From a checkpoint of a small transformer trained on Wikipedia: vocabulary 19763.
Each number is 200 + 20 x the weight over its row's rms, rounded and kept within 0 to 999. Layers, rows and columns count from 0. The size before them is the row's rms in percent of the matrix's.

# o: layer 2 attention output (transposed), 448x448, rms 0.0313, rows 25-27,89-91,153-155,216-219,280-283,344-347,408-411, columns 0-111
# v: layer 2 attention value, 64x448, rms 0.0322, rows 25-28, columns 0-111
o216,085,183,181,209,193,182,185,204,196,223,192,216,243,172,177,190,222,223,182,176,217,182,215,204,177,235,193,224,203,187,190,196,201,201,187,147,178,172,203,220,197,182,192,142,189,195,240,215,193,190,185,176,164,179,226,226,203,228,188,198,217,195,189,181,205,203,189,196,181,188,195,180,231,195,247,201,239,176,189,199,157,204,206,193,201,198,167,214,187,192,239,190,196,202,191,141,198,199,175,207,198,186,184,180,175,235,171,203,206,191,202,170,196
o280,088,227,209,195,204,194,210,202,189,176,219,205,213,225,234,178,224,200,186,198,193,177,188,162,208,249,213,189,215,207,245,203,194,238,251,198,170,249,217,185,182,201,212,221,199,213,162,220,186,173,204,189,207,204,205,203,215,232,192,213,183,200,178,213,199,207,188,201,184,211,216,201,185,193,190,209,213,201,175,179,206,169,214,216,151,217,192,188,169,208,206,215,211,195,220,233,173,207,154,165,199,201,186,199,211,183,198,219,196,245,217,228,192
o344,084,237,230,206,157,192,239,226,194,204,203,195,210,213,226,183,211,204,197,179,211,186,203,156,174,216,218,253,179,190,209,178,172,208,211,206,197,159,213,195,185,203,209,189,204,205,167,203,156,174,190,162,201,179,219,177,212,201,193,188,180,203,175,188,210,197,172,231,185,209,216,203,180,166,220,224,195,192,185,237,196,194,228,252,191,223,215,233,191,189,202,168,161,174,204,181,203,214,160,182,202,215,209,148,212,211,190,184,196,169,212,178,235
o408,105,214,188,205,177,212,184,220,235,171,216,211,234,223,207,187,170,193,207,169,240,154,177,188,201,225,227,198,215,200,212,189,203,216,217,192,191,239,197,196,181,200,211,268,141,224,173,218,174,201,178,197,167,209,223,222,225,226,221,220,196,234,172,193,200,195,210,213,192,174,188,189,231,208,219,207,176,209,193,191,213,203,204,213,190,225,219,199,227,211,184,192,204,200,201,209,194,196,130,190,208,193,195,175,173,216,202,199,219,229,198,186,193
v25,100,202,197,216,211,186,186,183,188,217,228,211,201,204,229,216,205,180,239,192,216,187,195,218,196,173,187,241,173,161,217,216,208,182,204,156,201,194,200,227,202,196,213,167,211,161,234,210,212,225,248,181,220,204,251,152,180,206,164,177,194,213,195,200,213,176,233,171,173,202,210,205,181,209,208,174,177,175,221,223,194,245,189,189,241,191,192,191,196,203,195,196,190,192,193,200,168,229,201,194,181,180,211,188,208,210,183,168,205,240,240,179,206
o25,090,227,179,181,206,198,180,213,192,182,180,216,193,204,188,198,199,224,164,186,193,196,203,240,203,200,206,186,224,186,206,210,231,206,230,236,211,192,197,219,193,173,190,202,207,197,231,223,236,216,208,202,201,212,186,203,203,212,181,221,251,195,198,188,203,226,186,201,217,205,173,167,216,208,175,180,200,228,175,210,214,171,221,237,186,151,196,199,184,215,160,184,209,195,172,175,233,218,194,236,185,185,160,202,214,211,212,198,203,222,189,185,187
o89,112,194,216,186,186,192,223,207,193,221,198,188,190,233,207,227,199,164,231,202,214,238,179,199,174,190,220,186,194,187,145,197,175,190,202,250,217,203,189,193,222,208,229,194,236,216,180,222,200,188,214,203,193,230,199,219,254,188,224,199,204,206,226,184,233,188,232,201,204,199,198,215,188,168,196,182,180,206,213,192,238,199,187,191,183,197,201,210,225,205,225,180,196,194,200,220,174,184,143,211,200,195,210,168,196,198,193,192,175,189,192,191,224
o153,093,186,206,211,200,179,183,192,219,200,195,193,169,207,153,207,208,251,187,252,191,204,182,217,208,174,197,198,222,199,207,204,180,203,216,240,194,198,174,233,190,211,227,200,216,200,194,184,206,189,208,202,188,203,175,187,199,205,189,212,229,228,189,191,213,187,234,160,250,200,228,174,171,236,169,211,175,192,215,192,191,230,203,217,241,190,194,190,206,223,243,166,205,233,180,217,164,193,203,223,194,193,199,182,197,209,205,212,198,214,206,236,200
o217,106,193,209,180,224,201,175,195,175,193,184,238,216,179,188,218,212,222,178,208,211,214,195,221,186,202,190,178,214,194,187,216,212,188,209,221,200,187,187,215,185,199,196,189,207,213,223,203,201,172,149,197,215,177,188,174,192,206,238,211,209,208,187,200,214,197,200,203,247,191,167,224,191,192,201,180,204,222,203,203,221,206,192,151,202,176,206,198,210,244,169,176,263,190,171,190,233,199,258,195,177,229,178,172,222,187,238,195,194,215,191,202,183
o281,101,177,192,198,203,192,243,182,200,210,209,182,219,206,186,182,204,245,219,190,201,224,211,190,200,224,186,184,164,173,200,175,174,198,202,185,208,219,228,208,235,176,175,177,155,205,190,185,205,174,198,199,210,178,198,203,218,240,160,206,192,194,185,200,187,198,217,207,173,217,214,194,189,202,203,219,166,181,199,239,197,199,182,229,196,249,198,171,154,173,181,220,182,201,240,202,181,185,210,210,236,207,201,221,173,188,200,204,160,260,202,196,182
o345,104,203,216,209,193,197,192,221,217,211,185,208,211,206,173,179,156,254,208,201,204,196,209,183,159,184,191,204,211,164,174,185,192,212,196,180,187,157,195,206,176,187,181,177,151,216,170,179,241,191,189,199,181,213,231,201,194,214,170,176,204,189,236,200,186,241,225,193,190,255,205,197,190,201,217,211,186,190,215,207,216,196,193,239,203,191,198,193,202,201,184,162,201,210,152,192,210,216,183,196,194,183,171,197,203,174,220,205,214,186,188,174,207
o409,122,181,176,215,183,164,192,205,212,213,194,192,235,193,201,195,194,212,224,210,244,186,191,214,208,219,186,192,202,187,196,178,202,181,187,178,197,220,223,188,187,178,187,213,184,194,204,175,201,196,167,219,178,182,210,181,189,188,187,162,200,206,193,189,219,210,213,199,192,186,203,180,237,216,218,214,165,178,177,216,177,222,186,210,221,232,181,180,207,204,193,202,206,232,204,206,185,217,159,184,196,206,188,192,177,210,171,226,204,253,209,198,199
v26,098,185,152,212,209,186,218,213,189,211,166,200,200,212,209,217,183,203,219,190,203,209,226,240,210,226,207,232,198,188,183,206,203,208,203,198,186,200,242,221,227,190,201,210,211,226,195,220,201,176,219,233,172,235,209,165,182,210,181,193,193,208,200,182,172,243,227,207,168,199,220,217,223,237,223,189,211,181,217,189,205,210,212,203,204,179,209,205,231,198,207,223,205,196,185,203,213,157,183,191,214,191,216,199,195,210,207,176,195,153,201,227,211
o26,086,180,201,173,168,181,230,181,197,191,167,215,209,182,222,226,223,193,165,204,174,210,180,139,214,193,215,221,213,202,207,205,180,216,193,216,209,200,199,173,228,182,217,233,201,161,188,180,209,197,221,189,230,185,215,183,209,196,156,213,245,185,222,228,223,208,201,155,175,215,197,204,212,208,177,211,215,190,183,198,219,181,192,193,217,183,188,243,210,181,201,196,165,155,180,164,175,169,216,174,204,232,184,207,223,220,149,217,222,176,197,186,210
o90,099,180,217,204,195,204,178,215,180,168,168,202,200,224,191,213,217,213,224,198,219,200,196,206,203,221,199,143,205,198,200,197,213,192,204,187,219,202,204,181,202,183,191,210,197,184,227,196,201,210,197,183,184,189,175,237,216,213,228,211,215,199,197,146,220,197,195,191,222,223,184,207,180,191,238,190,192,213,184,241,209,197,183,206,211,196,227,215,198,207,200,174,188,241,194,183,200,209,239,205,185,169,213,182,181,196,218,225,196,219,198,208,194
o154,082,193,207,180,210,204,213,175,213,217,200,197,196,218,214,177,172,213,202,163,175,196,216,195,223,207,203,222,179,234,213,229,208,221,209,177,184,205,192,165,210,192,178,194,182,196,198,193,222,167,207,183,220,181,203,209,202,212,195,184,188,194,182,179,180,205,216,201,196,192,172,211,176,214,232,169,188,176,167,226,237,210,159,247,204,198,199,172,162,231,186,202,224,211,205,178,226,199,206,184,189,186,184,218,205,181,205,197,187,211,206,186,223
o218,111,184,185,214,215,223,241,169,244,186,199,228,197,225,231,207,203,203,166,202,196,165,232,203,224,228,215,247,156,229,220,187,212,221,219,210,194,224,238,197,220,193,201,205,220,207,219,178,186,198,202,204,222,208,222,188,212,225,216,182,204,211,170,205,208,224,174,183,195,215,195,203,226,217,206,223,193,195,182,202,176,198,189,227,231,191,184,193,186,201,226,209,219,210,168,161,204,200,168,209,221,200,218,213,215,237,204,192,201,231,194,165,192
o282,099,211,189,214,178,179,178,208,201,185,228,205,198,215,201,183,211,212,197,179,208,200,190,217,211,216,196,214,184,181,189,168,230,202,179,196,244,204,209,199,203,197,194,233,192,184,184,205,173,198,214,202,199,165,200,210,191,218,202,211,185,175,120,204,211,206,206,186,226,207,204,180,211,227,230,226,222,179,163,158,214,165,207,182,200,214,154,195,178,222,206,261,209,186,202,213,200,201,186,217,180,203,176,208,217,172,203,192,204,192,220,207,194
o346,094,191,220,200,216,184,231,199,225,181,217,236,172,189,207,188,194,196,215,199,198,185,193,205,208,210,193,225,179,162,224,193,197,209,203,203,232,217,190,214,191,231,253,219,236,193,202,229,174,193,230,182,213,165,259,163,211,246,224,216,193,199,164,204,189,195,202,182,209,201,208,183,179,205,205,194,246,184,206,197,232,231,191,214,198,193,218,189,190,221,223,240,210,210,164,180,220,166,198,189,189,193,208,185,232,203,183,231,187,203,233,173,184
o410,111,202,193,217,198,214,232,199,211,177,223,162,197,193,200,230,197,222,188,171,175,197,217,208,224,193,194,235,198,186,214,188,225,235,217,204,237,185,200,194,195,194,201,232,196,226,175,198,191,173,187,209,172,205,177,186,195,244,204,202,193,178,167,166,193,191,221,184,216,170,217,201,195,225,210,194,223,191,201,191,195,186,196,219,205,170,203,212,197,227,205,233,172,198,184,194,197,171,207,178,185,181,193,231,235,194,209,193,210,215,215,171,198
v27,096,196,171,183,213,187,185,194,206,179,186,222,226,206,188,227,170,184,180,231,196,222,208,206,198,208,224,171,198,190,190,173,228,193,230,227,177,232,190,209,166,216,248,178,168,178,202,189,205,228,212,199,206,227,177,210,214,231,192,204,209,176,215,181,182,154,206,233,213,212,200,179,183,236,182,206,197,160,204,221,173,205,151,212,204,216,184,193,228,192,225,257,193,218,217,234,214,190,171,196,229,218,183,208,155,242,210,215,224,169,190,201,217
o27,098,217,189,190,181,202,195,178,201,195,187,193,185,211,170,196,217,197,204,211,202,213,173,222,193,225,183,237,182,171,179,164,208,199,169,172,197,224,208,191,217,211,207,198,211,205,239,174,160,216,159,177,162,180,192,167,229,198,164,210,151,204,183,185,195,187,203,208,203,193,184,208,189,175,229,175,226,207,201,225,185,242,163,174,208,213,179,200,210,185,187,223,165,182,239,185,210,210,184,199,220,209,177,180,223,193,180,215,193,208,202,197,161
o91,098,202,243,208,220,174,205,216,195,177,224,207,191,214,219,207,214,216,195,189,203,192,167,199,216,224,191,170,195,224,182,217,188,212,187,188,188,164,207,198,222,198,150,186,232,197,173,226,174,190,215,251,212,234,184,166,177,197,210,169,218,179,194,186,187,232,176,180,187,208,194,199,241,197,189,170,200,188,210,176,190,195,217,178,211,150,178,210,175,201,201,205,207,215,192,195,216,201,202,202,177,185,192,220,181,186,214,208,178,172,206,218,218
o155,083,199,231,211,154,211,208,190,204,191,180,190,184,207,204,242,214,209,169,191,158,213,183,177,192,214,199,224,192,175,171,179,185,202,188,202,220,208,175,182,228,146,211,196,233,198,229,199,211,204,227,233,181,190,161,155,200,197,216,191,199,195,177,199,182,198,178,186,185,199,183,194,193,142,181,182,225,232,228,214,166,220,192,174,176,170,192,177,173,185,182,225,182,185,197,216,197,183,175,219,215,204,179,198,211,202,202,186,179,194,185,203,211
o219,106,203,201,189,159,189,181,203,241,158,205,214,179,211,219,209,205,200,185,238,197,173,196,202,207,178,225,221,189,201,231,187,211,197,161,194,184,193,153,208,239,176,166,146,198,185,207,165,177,186,191,227,181,225,182,179,190,221,193,184,203,202,198,204,205,211,210,213,223,174,174,219,194,190,204,195,176,180,214,219,188,207,191,218,213,169,209,185,189,220,155,143,223,204,177,185,225,222,191,197,169,203,183,171,214,198,207,227,170,198,208,204,205
o283,092,184,186,234,203,174,231,181,219,236,200,213,226,185,191,207,183,183,198,200,217,224,221,210,197,179,201,210,201,227,195,221,175,189,197,244,186,217,194,204,191,182,247,223,224,208,227,196,232,221,198,181,211,157,208,176,180,179,198,213,166,213,164,158,189,190,186,207,187,193,171,253,210,213,232,210,238,192,206,238,205,234,187,228,220,226,204,197,170,227,174,192,163,216,207,193,210,214,193,189,185,205,183,220,221,217,210,192,209,185,186,196,187
o347,086,209,202,206,166,185,226,179,235,169,177,190,213,210,229,214,209,198,199,200,212,183,199,193,198,213,225,212,216,165,178,209,165,214,197,221,162,229,181,187,202,176,223,186,194,192,228,158,211,185,204,183,181,175,201,193,217,215,193,227,205,220,216,182,233,204,218,224,217,185,189,228,199,180,219,211,237,195,192,245,195,205,200,210,202,217,219,200,207,170,242,167,148,192,207,207,224,200,196,166,211,188,200,181,214,207,205,183,207,192,204,177,190
o411,110,166,240,214,186,190,159,198,202,179,229,217,209,187,176,219,168,148,191,210,213,170,212,190,192,211,203,225,219,208,189,200,208,206,214,224,195,213,205,182,224,186,214,185,207,193,241,182,199,221,203,181,214,163,205,175,176,208,212,200,204,186,189,174,197,209,204,205,181,182,186,228,215,197,205,190,209,223,191,247,179,188,173,230,193,163,197,191,174,197,211,247,189,183,209,226,163,189,193,192,194,223,200,232,236,240,182,233,180,197,168,177,215
v28,098,180,173,214,239,232,183,180,204,203,184,231,204,181,208,219,180,206,185,219,184,181,191,250,190,199,222,233,193,186,192,181,184,218,219,205,198,191,214,232,204,228,185,212,193,199,224,218,201,188,194,190,189,178,205,222,229,177,173,156,184,186,188,223,185,178,174,163,174,234,177,183,212,176,165,220,185,157,179,210,193,207,186,189,210,210,174,218,216,184,206,196,218,196,230,204,187,175,200,187,222,173,217,170,218,230,187,190,195,199,224,206,163